Weights of a small GPT-style language model, trained from scratch on English Wikipedia.
Architecture: LayerNorm before each block, no biases in attention or MLP, capped logits.
Training: a variant of Adam for these matrices, 419M tokens, 6804 steps.
Each number is 128 + 32 x the weight over its row's rms, rounded and kept within 0 to 255. Layers, rows and columns count from 0. The size above them is the row's rms in percent of the matrix's.

# layer 3 attention output (transposed), 448x448, rms 0.0329, rows 85-99, columns 336-447
size [ 85  83  91  78  79  81  77  83  99  79  81  91  83  86  81]
[[152 127 150 105 150 124  79  77 142 137 130  78 154 139 157 157 128 140 215 169 135 109 194 188 154  57 107  91 142 105  53 157 169 149 115 140 107 111 150 146 111 182  81 146 122 150 156 114  68 130  82 136 136 196 145 115 176 156  74 129 147 191  53 115 180 142 126 128 132 102 137  75 149 156 154 133 134 137  58 101  94 149 162  86 107 116 157  72 141 142 110 134 143 100 195 135 102 149 148 133   2 147 138 170  83 119 129 145 179 112  96 176]
 [103 153 132 115 161 106 147 145 158 114 207 100 181 159  98 105 131 137 159 100 162 128 130 145 149  77  75 124 171 142 110  97 184 122  76 122 166  83 162 148 143 188  76 142  81 123 147 111 109 119 128  93 123 160 114  90 154 171 123 116 101 204 128 156 145 145 110 145 135  90 124  76 133 112 171 127 143  86 118 115 119 141 135  96 109 107 116  74 144 160 145 212 118 128 156 123  93 137 130 155 119 193 159 136  97 101 100 172 149 108  71 139]
 [163 134 127  99  84 133 129  81 154 146 122 127 171 129 111 121 133 101 116 107 176 109  56 133  90 104 139 124 130 175 155  60 155 165 168  90 197  90 188 127  93 127 133 130 117 120 127  88  44 125 155 156 149  87 136  91 128 154 135 109 118 133  84 142 122 128 154 135 145  79 124 108  85 120  65 127 109  75 139 101 126 104 138 187 137 103 124 116 127 131 130 126 150 154 112  90 149  62 145 123 152 153 127 133 147 107 136 145 127 143 121 159]
 [104 131  93 113  80 172 126 103 166 103 180 149 147 165 113 132 156 145  55 120 131 128   9 127 134 145  35 120 174 111 118  90  99  98 132 112  84 128 125 141 119  94 101 160  84 128 108 118  90 109 176 138 120 111 138 124 123 137 156 134  97 168 107 192 138  90 105 134 133  98 122  89  45 165  82 162 136  49 197 149 126 135  87 141 102  98 146 145  82 186 105 116 175 182 135  97 117 121 124  93 169 113 117 141 117 117 102 118  75 109 133 138]
 [176 151  51 112 114 122 105 139 151  87 165 142  98 159  89 156 128 129  62 116 152  91 109 103 134 142 101 103 152  85 171 134  97 127 139 180 142 139 132  91 115  82 141 138 141 129 143 157 201 190 104 136 135 109  68 156  87 130 151 105  87  52 134 137 108  86 101 119 108  61 111 116 108 100 143 151 176 105 140  99 125 135  96 154 177 120  91 189 136  77 105 121 178 166 110 163 105 124 103 130 188 103 121  83  73 152 141 104  45 166 145 134]
 [130 111 198  99 167  88 128  52 126 189 102 126 126  70 143 140 154 105 134 136 129 181 161 119 123 194 124 131 103 135 125  87 134 186 121  71 167 136 132 181 121 174 131 129 154 140 120 124  58 123 117 134 161 136 132 138 141 125  93 146 120 101 124 109 146 135 119 139 164 148 165 177 143 128 107 122 131 109 103  90  80  92 139 145 112  95 124 118 144 183 158  59 120 149 178 101 121 107 142 127  56 169 153 164 144 126 135 146 150 130 160 183]
 [149 118  97 118 169 115 174 118  86 101 156 159 147 139 122 125 151 144 120  96 172 154 119  89 129 178 137 125 125 168 119 127 114 149 155  79 143  80 142 118 155 165  99 100 114 119 141  54 114 133 198 124 135 102 144 163 129 161 132 116 100 111 119 240  89 105  71 125 110  65  61 139 148  91 118 142 126 147 154 126 162 118  53 127 139 109  95 109 140 152  57 137 189 145 120 174 140 112 132  93 227 135 143  71 113 151 152 108  93  86 145 115]
 [109 122 146 128 103 163 113 135 115  90 178 119 180 195  95 118 178 140 116 179 155  85 130 167 126  83  75 134 174 162 137 135 138 134 130 134 128 116 101 172 169 111 163 122  84 146 163  79 147 116 151 145 126 151 124 132 154 124 152 138  42 212 121 190 138 123 112 134 116  51  90  79  77 155 190 150 164 132 118 104 131 147 198  95 132 133 118 137  87 158 135  99 103 113 168 159 129  99  63 136  94 125  43 130 120 104 149  75 147 132  95 137]
 [ 99 103 150 102 144  62 158 125 105 132  95 165 110 141 132 139 117 106 172  81 165 119 107  81 148 156 174 154 152 145  77 136 104 132 126 105 147 139  93 144 116 169  94 150 207 183  95 130 143  89 144 137  83 124 123 175 131 131 135 174 173  96 140 102 116  84 134 105  79 128 174 117 184 158  90 168 173 152 135 178 141 124 122 122 136 129  74 100 150 144 154 111 149 134 139 131 108 101 115 125 139 138 145 116 103 156 144 131  83  77 103  96]
 [135 149  93 115 155 101 102 131 110  84 157 114 143 108 132 153 109 179 140  79  75 161 126 105 166  56 151  74 154 119  83 140 145  92 110 132 109  96 117 110 135 132  78 118 114 117 161 116 125  98 151  91 139 145 180 116 193 162 118 183 153 172 105 134 208 108  95 137 145  88 109 112 160 128  84 118 114 143 149 134 150 124  59 102 101 120 175  53 123 134  82 141 166 120  68 141 121 173 148 143 133 151 180 149 148 124 107 107 107  80 119 159]
 [119 130 111 110 153 116 133 124 132 124  91 180  92 109 147 125 114  91 134  52 143 131 159 117 131 180 157 129 121 113  83 155 118  78 115 117 147 158 160 153 105 131 136 169 170 123  67 181  95 158  86 166 107 104 133 155  99  97 128 122 188 118 167 124  96  90 137 131  69 150 157 144 117 148  77 150 133 138 145 111 134 133 112 127 118 124  99  98 125 106 132 121 153 150 104  79 124 112 114 123 180 101 154 122 144 148 125 203 117 149 132 114]
 [145 103  72 159 117 152  71 179 133 134 128 106 151 161 141 128 171 109 134 154  68 138  90 190 149 183  96 136 135 137 153 116  80  95 118  78  94  95 131 149 120  99 164 146 102 139 103 157 117 190 133 139 228 158 152  76 126 152 145 110  83 167 114 130 116 138 137 176 102 128 128 174 121 148 150 151  81 156 127 135 140 123 122 172 129 142 160 197 105 133 132  76 124  75 142 149 131  99 116 112   4  93  85 174 163 150 115  75 168 125 166 114]
 [128 156 118 167 103  94  99 160 149 150 125 103  83 117  86 101 125 102 130 170 113 124 110 122 121 164 180 149 132  92 151 127 123 138 171 150 120 162 117  99 128 143 131 153 168 139 111 177 188 133 123 166  78 104  88 103  63 117 127 123 156 108 194  69  73 170 162  98 109 173 130 123  99 136 131  99 141 139  98 100  94 121  82 145 159 130  87 173 200 121 132 106 116 148  78 114  92 127 112 176 145 121 120 141 114 138 106 165 109 158 113  91]
 [133 143  70 126 163 133 108 120 115  80 127 193 118 133  81 154 128 116 123  63 123  94  61 100 112 159 124 138 176  96 120 135  98 128 177 151 119 172 163  95 178  97 149  96 165 109 114 103 133  29  98 125  79 188  92 171  78 135 153 117 120  81 183 140  65  86 101 118 137 130 101 125 115 116 128 193 154 148 146 139 157  90  63  88 135 129 135 136 147 160  40 125 146 120 115 145 109 120 109 107 230 172 124  91 108  99 130 121  80 122 150 130]
 [136 148 155 137  99 108 111 183 167 139 140 118 149  81 148 120  99  72  52 112 115 176 109 136 137 181  74 140  77 115 150  89 128 107 110 148 160 106 199 110  93 154 118 130  65  77 174 141 156 156 112 139 202 110 145  57  71 158 126 120  79 134  82 171  90 148 123 172 124 134 111 136 109  50 101  93 134  82 158  75  83 107 118 142 139 132 171 170  89  68 131 168 149 105  94 109 158 175 191 140 212 138 232 147 181 133  93 180 153 103 157 140]]
# layer 3 attention value, 448x448, rms 0.0222, rows 86-99, columns 336-447
size [ 91  96  89  91  93  90  89  96  87  94  91  91  90  88]
[[166 125 123 152 117 119 115 120 122 144 163  95 113 145 107 101 101 149  42 131 164 118  97 110 136 171 192 124 120 147 158 123 119 118 133 124 145 174  99 114 132 117 105 131 124 163 132 168 137 127 108 134 124 133  99 217 197 128 114 144 111 104 157 143  59  86 105  91  96 111 160 134 113 109 105  19 160 137 160 154 138 122  97 129 157 124 148 136 135  94 118  72 123 187 104 158 145 132 106 104 178 114 120 130 130 106 113 101 110 141 171 130]
 [120 125 109 161 147 104 167 144  97 127 115 138  94 112 111 112 132 162 160  96  91 191 141 103 186  74 156 179 107  82 178 167 151  72  40 143  46 124 136 104 115 175 106 120 116  97 126 118 200 136 127  87  70 125 105 191 141 117 144 146 109  87 137 134 108 139  78 106 192 153 137 138 153 113 173 115 122 149 152 115 109 158  90 100 141 153 137 103 150 107 167 148 132 102 106 115 150 153 127  93  62 160 188 128 116 146 164 126 161 145 136 121]
 [101 101 148 202 138 162 149 182  51 105 165 131 108 109  97 129  76 101 169 128 166 118 121 126 132 119 178 156 152 157 102 166  79 115  59 124 148 119  82 122 141 117 134 139 155 139 117 111 165 106 147 133 102 185 137 214 199 163  84 127 116 144 185  92 122 131 143 125  85 159 160 159 169  95 142 139 169 129  98 151 123 183 102 163 119 142 104 114 148 127 179 138 125 108 140 143 125 118 120 133 120 206 118 157 183 121  98 111 119 152 100 130]
 [123 114 223 152 152 159 150 113 124 142 122 129 227  65 143 103 110 151 247 180 118 104 160 146 120 141 139 139 186 125 118 150  94  90  85 129 133 156 124  91 140 159 176 163 120 119  74 121 114 102 113 197  91 123 118 125 139 110 140 151 185 144 122 127 181 110 141 133 117 181  79 151 119 114  59 147  82 145  80 110 126 131 171 117 133 143 126 116 143 109 145 113 139  82  99 106 126  72 127 118 111 179 105 134 153 130 113 135 162 122 123 119]
 [158 148  85 137 127 143 154 134 151  79 157 152 159 190 122 114 144 113 138 114 104 138  94 160 132  63  96 175  97 145 137 117 150 140 127 105 140 155 191  95 140 123 111 133 126  88 124 113 161  93 129  97 129  90 135 119  89 173 117 142  96  88  29 133 125 171 105  64 160 115 183  65  86 163 127 119 109 121 185 162 116 142 145 110 137 154  78 143 111 120 105 128 137  99  60 139 156 156 140 149 162  98 174 146  86 108 118 135 163  82 100 102]
 [136 118 170 127 125 132  92 173 163 119 114  71 127 103 116 144 159 139 113 138  90 128 138 178  62 114 118 139 136  91 163 158 159  78 111 133 136 131 154  69 149 116 155  84 131 154 162 111 188 122 141  59 167 149 137 148 159  93 121 106 201 103 138  45 112 129 165 152 136 175 152 141 105  92  88 134 135 101  83 114 155  78 113 128 145 151 166 124  87 123 156 136 136 102 110 113 114  95  98 119  53 133 108 105 110  97 121 155 158 120  98 128]
 [102 115 160 141 140 119 165 153 123 164  64 141  78 124  71 156 155 144 129 174 159 127 100  98 128 106 152 102  78 143 102  75  79 136 110 147 100 156 123 107 118 128  72 152 161  75 121 126 177 110 149  84  59 140 118 161 122 135 111 140 139 117 187  90 146  79 160 106 108 146 195 140 201 123  97 156 146 142 116 130 114  97 150 112 141 130 126 107 180 140 171 127 179 162 130 127 100 135 215  97  85 132 118 154 148 168 117 116 175 167 127  89]
 [107 167 118 155 128 169 111  92 116 159 178 133 119 123 154 110 120 190 105 148 134  69 151 186 115 128 116  87 127 116 142 177 177 158 138 141 138 101 128 114 116  87 107 102 153 124 137 136  97 206 144 161 141  82 152 126 107 127 121 115 119 120 141 132 139 114 102  97  95 127 101  74 110 133 146  79 105 101 109 152 179 141  88 107  98 139 134 120 146  90  96 130 166  99 139 105 117 109 212 117  99 100 126 142 112 114 108 160 125 124 139 114]
 [129  71 201 110 161 154  89  87 109 118 104  28 109 131 103 166 127  90 137 137 157 107 128 164  89 141 130 145 137 125 108 148 110 103 161 104 105 147 150 153 118  84 131 152 150 123 145 116 120 147 115 116 201 128 140 125  80 127 109 117 154 113 141 106 164 114 116 107  80 118 144 134  92 142 156  67 179 125 111 176 164 150 162 196 130  85 120 158 104 159 116 157 132  95 160 124 132 128  73 154 150 174 138 155 155 107 172 150 177 110 160 149]
 [120 155  98 101 120 105 136 117 153 160 149 132 169 112 147  67 120 124 106 163 110 152 100 121 142 124 160 146 163 198 149  94 117 178 138  99 138  83 148 153 121 154 123 135  85 205 100  99 169 109 168 146 131 118 151  97 167 178 133 132 133 164 127 124 121 124 134 103 151 129  91  82 142 111 145 102 131 102 103 110 112 122  79 100 143 105 146 123 109 154  76 182  93 100 128 113 128 124 136 116 137 120 164 138 120  97 134  82  61  97  95 127]
 [119 134 145  51  79 126 172 112 150  91 141 150 133 112  77 156  88 101  75 144 183 101 148 149 109 113 145 183 109 155 120 132 178 166 134 147 152 131 158 162 153 128 139 121 145  78 176  86 123  77 155 134  35 143 124 151 153 129 109 114 141  89 141 120 141 146 160 103 128 165 115 135 134 167 129 143  97 107 182 120 126  94 199 106 134 113  80 116  96 119 109 129 122 179  85 129 140 184 105 159 174 181  81 139  81 138 130 139 123 150 126 123]
 [131 141  68 119 169  96 117  46 156 123 154 183 153 131 166 166 141 121 130 115 119 121 161 199 187 152 100  99  79 158 100 137 130 104 132  93  93  66 139 182 110 102 116 136 114 152 121 110  56 136  70 171 187 164  85 104 155 124 158 101  83 164 143 177 178 130 108 141 161 114 121 124 152 138 171 183  90 153 148 144 140 181 214 120 124 132 144  79  71 142  64 119 107 149 147 117  93  89 189 100 136  85 140 102 154 160 143 154 100  94 145 164]
 [ 98 110 133 132 116 109 150 103 123 198 142 134 185 101 125  77  88 148 157 147  97 109 183 185 139 143 168 132 150 100 104 101  68  75 126 117 168 102  90 136  83 144 133 128 103 182 164 135 128 189 140  92 213 105 137 103 196 131 102 144 208 135 145 107 100 129 107 138 157 151 110 165  85  86 121 144 164 125  94 149 136 216 183 120  89 117 185 133 177 158 136 136 137 102 136 105 123 111  89  81  79 130 107 110 142 169 130 163 141 129 125 128]
 [147 103  98  76 163 139 106 116 117 130 149  83 150 181  97 163  96 138 215 145 113 146 189 114 104 129 153 147 155 147 119 132 174 141 114  96 139 151 102 125 157 142 132 103 113 136 122 133  93 114 139 131  97 150 160 124 189 115 115 148 144 138 150  97 150 134 167 116 186 136 108 190 110 175 122 145 104 144 101 143 128 161 147 140 147  88 105 109 160 185 117  93 106 162 116 155 110 141 124 100  59  99  75 133  91  85  90  24  66 113 134 122]]